python train.py --head_dim=128 --norm="layernorm" --rope_fraction=0.25 --tie_word_embeddings=false --parallel_block=true --lr_head=0.00744 --batch_tokens=131072 --dataset="wikipedia_en"
Each number is 200 + 40 x the weight over the matrix's rms, rounded and kept within 0 to 999. Layers, rows and columns count from 0.

# layer 8 MLP up, 1536x384, rms 0.441, rows 1410-1443, columns 240-287
241,228,148,177,174,248,221,143,164,254,120,160,207,195,217,212,243,170,234,206,174,143,141,224,174,245,186,170,231,186,188,256,166,230,172,228,213,152,266,203,208,149,252,215,230,236,137,103
131,262,148,197,245,215,145,208,177,200,142,224,275,169,221,236,200,222,213,128,271,243,181,199,151,236,249,240,229,230,188,245,184,197,171,282,163,174,200,219,207,178,157,257,143,111,197,223
251,225,172,176,194,227,239,85,239,158,132,199,200,203,174,196,230,242,192,133,180,150,220,222,283,176,155,217,215,209,207,213,179,189,170,248,159,141,226,197,196,170,179,176,138,155,251,200
255,194,178,199,136,304,230,271,212,199,183,174,239,190,166,234,213,160,215,237,287,257,199,136,261,204,221,182,193,271,161,226,228,171,230,194,167,216,215,101,240,168,181,188,292,163,207,183
184,243,202,196,188,140,171,179,134,142,248,141,214,223,212,198,161,168,204,219,153,163,191,230,183,254,248,165,198,253,199,222,184,205,204,203,256,196,206,184,210,161,174,192,264,153,210,225
152,256,215,238,214,135,190,239,176,252,265,243,129,202,151,178,213,221,235,188,220,198,231,235,167,109,166,293,191,229,221,175,221,210,295,169,179,171,260,166,123,279,131,255,241,241,246,169
167,137,167,194,164,233,233,253,189,150,156,142,195,262,203,189,121,130,206,231,269,198,219,249,195,211,164,146,304,176,131,160,165,214,233,163,162,158,251,218,239,253,251,183,204,85,181,144
222,168,222,192,188,270,188,169,240,133,232,194,191,249,203,193,214,172,160,175,201,232,262,150,263,190,168,237,244,201,134,221,209,177,163,210,215,180,379,203,173,147,238,187,232,247,258,198
209,230,276,196,174,256,204,241,249,157,191,200,124,182,146,213,150,194,199,200,198,210,192,222,228,207,140,169,167,174,185,180,244,242,196,257,249,188,196,148,194,255,197,245,223,157,198,198
184,198,262,204,224,315,173,224,192,229,217,200,271,162,171,207,215,249,211,182,178,238,178,283,191,162,186,271,214,235,214,245,163,222,278,228,177,123,159,207,120,136,229,221,254,281,264,135
232,135,187,171,151,212,217,218,149,252,230,243,199,243,225,162,207,214,168,151,254,181,164,160,246,155,171,170,249,233,197,224,227,225,182,248,218,82,221,240,213,243,205,172,196,159,205,261
196,267,169,177,157,150,224,259,149,159,213,189,166,167,192,183,219,152,229,219,193,180,214,228,166,181,209,208,220,124,174,181,190,260,215,157,226,212,192,198,211,185,233,135,146,155,214,169
173,141,144,197,166,253,222,271,187,231,88,216,214,222,230,262,173,170,166,243,196,178,215,145,209,167,204,233,186,221,135,172,200,225,184,215,241,216,142,210,189,198,219,165,278,142,214,200
212,213,225,179,207,214,177,223,164,194,255,218,218,197,181,246,201,200,191,186,213,200,182,240,151,216,184,183,205,181,189,230,230,192,218,157,171,205,281,190,161,139,212,186,189,159,146,238
165,168,255,195,210,204,160,243,272,210,180,183,201,266,161,170,132,141,130,143,276,180,200,212,233,119,129,178,210,141,176,268,221,180,177,181,197,214,208,133,168,228,220,165,198,245,230,163
167,195,128,210,157,156,179,208,192,220,259,209,184,185,143,155,197,176,193,205,74,263,157,180,160,116,131,214,183,182,211,218,162,140,134,215,187,268,186,232,189,130,235,164,164,218,162,144
163,235,165,218,203,247,238,152,156,154,223,188,213,178,177,181,287,187,224,172,164,198,205,190,208,80,249,166,143,204,247,171,174,180,171,223,175,184,211,126,197,240,143,191,73,187,292,149
244,207,187,210,233,204,205,122,194,208,205,201,213,239,128,282,232,246,210,247,301,146,195,170,221,219,201,200,169,215,197,262,232,137,223,200,207,239,175,177,129,153,258,255,199,249,224,221
189,178,157,156,232,277,234,183,164,188,203,249,157,160,221,240,219,152,203,185,222,209,211,211,185,169,179,198,246,251,220,296,283,179,227,199,209,264,229,276,144,293,208,248,203,201,226,236
173,142,300,200,237,124,185,192,125,206,261,205,184,205,206,228,198,241,271,176,182,167,232,181,150,209,169,177,185,163,260,216,223,186,233,205,167,181,244,175,243,304,134,157,167,202,228,202
183,195,227,192,275,243,159,267,185,167,195,255,267,172,208,212,234,252,209,152,137,272,188,200,198,165,147,150,238,178,268,224,177,282,157,146,156,227,167,209,211,260,297,196,217,226,144,180
243,210,210,158,251,267,180,146,166,245,190,160,208,237,180,183,182,228,150,282,196,139,187,236,156,179,297,204,204,228,234,183,212,185,212,239,178,224,219,198,158,199,203,149,197,194,265,208
183,222,195,131,227,192,195,212,220,236,200,180,269,183,212,163,218,232,179,188,241,235,261,189,241,181,277,152,233,171,85,156,222,236,248,212,220,213,137,156,219,141,135,196,219,166,187,174
214,228,228,227,208,231,153,223,159,242,157,233,170,217,159,191,126,181,152,218,231,155,164,175,223,115,269,240,149,187,181,236,219,244,184,292,214,262,322,227,238,220,230,250,122,173,262,166
175,275,205,229,178,186,214,219,200,273,171,225,214,133,150,253,266,213,234,254,229,217,238,255,243,227,226,181,196,224,155,234,250,166,194,214,138,190,176,215,192,263,161,229,139,191,220,182
242,251,222,189,197,119,219,117,209,259,233,147,113,196,175,215,269,280,143,192,219,221,205,116,219,235,244,149,194,193,228,251,217,213,191,261,172,194,256,224,218,165,233,239,235,239,171,195
104,195,150,178,271,233,168,244,215,266,211,100,211,202,94,263,219,183,133,229,186,180,143,107,272,219,210,206,148,267,241,192,152,245,226,157,253,221,266,222,236,170,225,305,267,285,146,180
231,167,229,198,160,201,185,274,198,146,253,163,250,206,223,274,160,183,186,283,186,177,259,240,124,148,206,157,211,194,132,222,194,259,286,168,176,185,168,209,239,143,219,253,216,201,202,217
153,145,219,145,225,165,224,224,209,169,194,261,238,278,136,184,198,191,162,163,151,234,173,149,190,210,165,194,207,187,225,169,220,219,229,191,245,235,188,167,188,186,195,237,206,155,253,215
240,180,246,257,175,165,187,246,198,184,218,173,199,238,216,167,192,154,131,184,144,151,272,188,186,208,177,125,216,250,126,240,171,222,228,210,188,185,220,138,217,180,187,215,217,180,260,199
184,242,189,174,126,253,217,150,267,188,140,172,189,241,219,199,250,208,226,169,230,194,197,225,185,231,103,247,181,189,190,163,194,212,147,213,186,173,254,219,248,242,235,231,224,210,185,217
273,203,190,188,97,223,227,161,197,110,175,143,186,230,150,238,245,171,153,146,234,219,235,197,238,199,216,196,199,124,135,178,235,185,157,133,238,186,228,217,180,244,180,244,167,214,156,222
198,199,271,213,165,141,162,201,236,170,230,218,164,214,207,235,167,187,239,177,162,173,188,170,172,190,197,212,236,198,256,172,142,159,189,184,178,185,217,208,151,111,214,220,233,153,235,117
139,199,221,144,231,237,156,203,229,217,141,254,242,250,139,202,220,232,230,151,223,224,162,184,216,198,228,199,219,188,235,180,256,154,211,187,173,178,188,207,198,129,159,222,181,159,162,169
# layer 8 MLP down (transposed), 1536x384, rms 0.25, rows 1410-1443, columns 240-287
181,141,248,234,194,226,172,201,132,174,222,205,231,196,153,206,178,240,282,218,232,171,150,188,188,253,154,238,174,167,199,102,159,236,129,278,141,215,137,175,172,204,207,253,218,212,244,192
206,243,198,240,319,227,208,186,230,216,215,223,262,181,157,122,135,160,209,219,215,172,153,175,220,183,244,223,207,217,203,202,177,189,197,133,179,242,254,210,211,198,208,158,189,153,163,221
219,161,159,200,201,289,170,193,185,168,199,205,259,184,178,224,238,218,228,265,195,158,234,266,208,139,218,229,206,184,250,215,195,203,191,179,157,175,174,197,272,201,178,189,224,234,166,191
179,201,260,164,234,165,130,142,180,197,146,122,174,214,225,174,170,197,317,184,127,226,195,165,220,171,231,204,180,170,242,173,239,197,210,169,178,214,241,249,230,236,191,212,210,121,146,256
154,178,126,183,165,266,223,281,326,239,196,233,161,204,204,246,245,207,222,123,225,196,200,231,159,162,218,227,210,184,226,190,234,153,154,280,112,273,128,161,227,248,275,245,98,282,220,166
229,255,225,240,166,172,259,215,302,213,232,235,168,205,130,191,158,211,195,167,97,277,166,185,158,188,191,220,306,160,197,203,222,155,259,243,147,165,193,195,258,154,174,187,200,179,242,188
160,190,192,193,163,153,179,224,212,214,183,210,191,132,176,207,221,130,255,154,161,167,180,216,297,232,145,195,177,202,196,185,176,141,186,201,151,207,254,171,190,261,183,187,213,214,190,158
202,244,221,194,212,200,248,210,193,250,183,294,167,184,152,218,215,229,196,173,211,147,274,150,244,174,181,219,199,188,206,246,194,248,159,213,221,168,202,181,164,256,168,226,205,169,177,236
147,211,219,219,165,180,145,246,146,206,138,198,164,211,136,154,198,141,205,242,228,201,216,234,214,225,249,193,252,203,238,214,218,176,212,215,175,137,141,237,245,126,286,176,218,151,167,201
186,240,283,217,171,154,177,189,160,223,241,198,176,157,184,151,250,305,193,205,163,196,131,203,176,153,264,187,223,237,216,166,253,198,145,139,320,235,202,184,179,148,116,209,251,186,233,169
191,195,160,220,302,146,202,159,173,226,186,234,137,198,184,172,174,208,171,288,185,179,181,212,233,222,208,212,171,198,232,207,222,232,172,223,236,173,146,151,248,219,197,212,248,182,237,127
203,261,178,207,210,207,265,235,142,152,173,244,153,158,300,198,166,220,121,128,153,163,318,139,133,173,210,179,241,214,189,194,186,245,206,97,167,206,203,173,237,215,151,50,187,210,207,189
180,155,195,257,241,189,245,186,198,177,222,143,180,223,195,166,167,181,189,165,190,129,152,200,265,190,183,217,190,143,129,215,177,189,257,289,272,209,227,189,227,213,230,119,178,225,109,197
210,239,170,149,186,214,215,210,251,234,163,176,235,199,168,148,177,204,211,244,200,192,214,168,243,165,183,224,187,245,183,205,164,179,186,212,215,218,157,193,238,257,223,203,226,198,232,153
177,220,163,189,253,254,175,240,128,140,174,183,265,133,143,219,208,211,206,212,93,210,177,178,178,210,188,173,211,133,218,263,308,247,167,185,142,221,168,237,142,231,112,119,185,181,157,208
165,172,102,255,198,184,244,207,158,179,182,214,147,180,204,248,255,143,161,203,178,244,195,209,190,265,213,151,160,175,217,247,173,249,238,260,158,199,248,183,263,170,192,215,229,208,228,215
246,249,156,183,190,145,221,259,181,157,196,127,260,152,184,241,242,254,185,210,179,142,248,210,176,263,262,175,218,212,278,186,198,207,188,133,154,235,162,241,187,193,275,222,277,170,118,167
200,213,172,272,196,200,146,201,210,176,209,224,185,234,252,140,256,195,185,227,289,250,219,251,250,147,169,183,217,180,267,157,184,193,139,187,146,192,168,222,199,205,234,217,219,192,214,266
297,176,171,218,258,160,301,175,197,199,215,203,255,244,178,132,188,192,191,152,171,154,222,175,192,226,259,222,264,219,235,222,247,87,189,239,161,244,211,245,252,189,207,183,233,240,123,230
186,189,189,202,216,170,178,244,201,204,202,192,187,244,174,256,238,153,230,232,168,132,228,192,284,178,213,233,170,211,269,212,297,179,238,122,178,168,133,231,154,141,183,195,185,250,175,197
222,232,183,208,152,192,260,180,208,224,260,166,189,152,235,161,167,239,182,190,164,234,227,228,144,159,139,159,206,216,151,182,170,168,226,209,203,202,139,177,177,197,160,225,177,174,201,235
211,204,194,213,267,159,158,196,272,230,246,206,190,195,116,201,207,134,181,214,177,220,219,217,268,166,177,221,223,208,243,260,186,210,261,184,279,198,246,209,230,203,192,192,217,255,94,143
185,212,215,187,210,176,218,182,247,148,191,188,211,163,184,195,159,152,207,239,214,200,178,150,174,138,171,172,160,254,129,225,176,201,257,332,130,208,195,180,187,212,149,211,144,281,254,200
192,186,261,139,158,201,214,194,197,158,245,311,280,269,211,176,155,203,153,238,200,291,290,103,222,202,83,224,187,237,232,225,167,198,217,138,177,310,319,235,239,233,192,194,157,160,174,203
171,196,248,214,230,144,208,166,236,192,181,131,205,219,215,53,187,188,141,143,131,273,179,188,177,195,209,229,211,296,228,119,130,172,133,180,229,236,227,211,159,219,200,176,177,232,201,155
207,169,210,199,197,142,256,246,261,154,227,277,245,158,225,245,208,204,172,150,153,201,159,248,182,236,237,154,201,247,233,228,189,179,185,147,268,174,190,216,227,172,194,178,240,182,114,193
132,193,203,124,285,219,225,191,200,249,143,229,167,196,178,191,150,194,205,247,217,187,286,141,220,194,226,167,181,136,204,174,213,142,299,210,206,233,304,159,197,156,227,155,189,259,159,244
212,213,210,200,259,223,211,192,205,138,211,241,184,223,275,218,130,189,183,192,257,139,225,127,180,120,288,202,190,171,168,155,232,203,274,102,296,155,206,236,168,229,223,197,190,240,225,200
168,186,289,240,251,198,209,185,198,208,159,302,166,207,202,197,262,121,205,116,246,179,198,220,246,275,147,246,232,197,251,227,149,218,204,243,186,256,149,237,215,99,191,249,228,225,155,254
207,145,211,215,252,166,149,247,235,169,192,186,228,184,204,244,251,220,176,207,275,172,173,163,185,196,207,190,199,199,269,248,204,106,176,290,140,211,134,222,327,200,161,258,172,196,159,107
184,159,190,217,232,224,252,202,216,189,191,228,210,199,181,155,202,166,222,143,156,192,239,222,214,225,192,260,212,138,245,167,186,185,126,206,257,284,166,246,217,174,145,195,235,205,161,155
242,219,229,201,155,201,212,175,277,227,172,182,210,134,218,154,234,217,218,239,143,155,143,222,192,245,202,165,183,223,259,227,212,207,162,219,235,217,145,196,184,252,190,175,180,245,287,214
183,192,183,181,250,211,227,229,206,179,171,146,146,172,227,206,181,260,283,261,175,219,220,193,200,169,227,184,200,176,141,204,251,221,232,202,229,163,220,131,219,172,159,240,182,191,226,202
130,188,166,172,204,202,163,190,189,208,193,223,177,184,153,201,195,178,275,230,233,225,156,204,184,160,163,226,278,188,306,198,190,218,184,166,190,229,180,175,145,189,141,217,275,215,156,204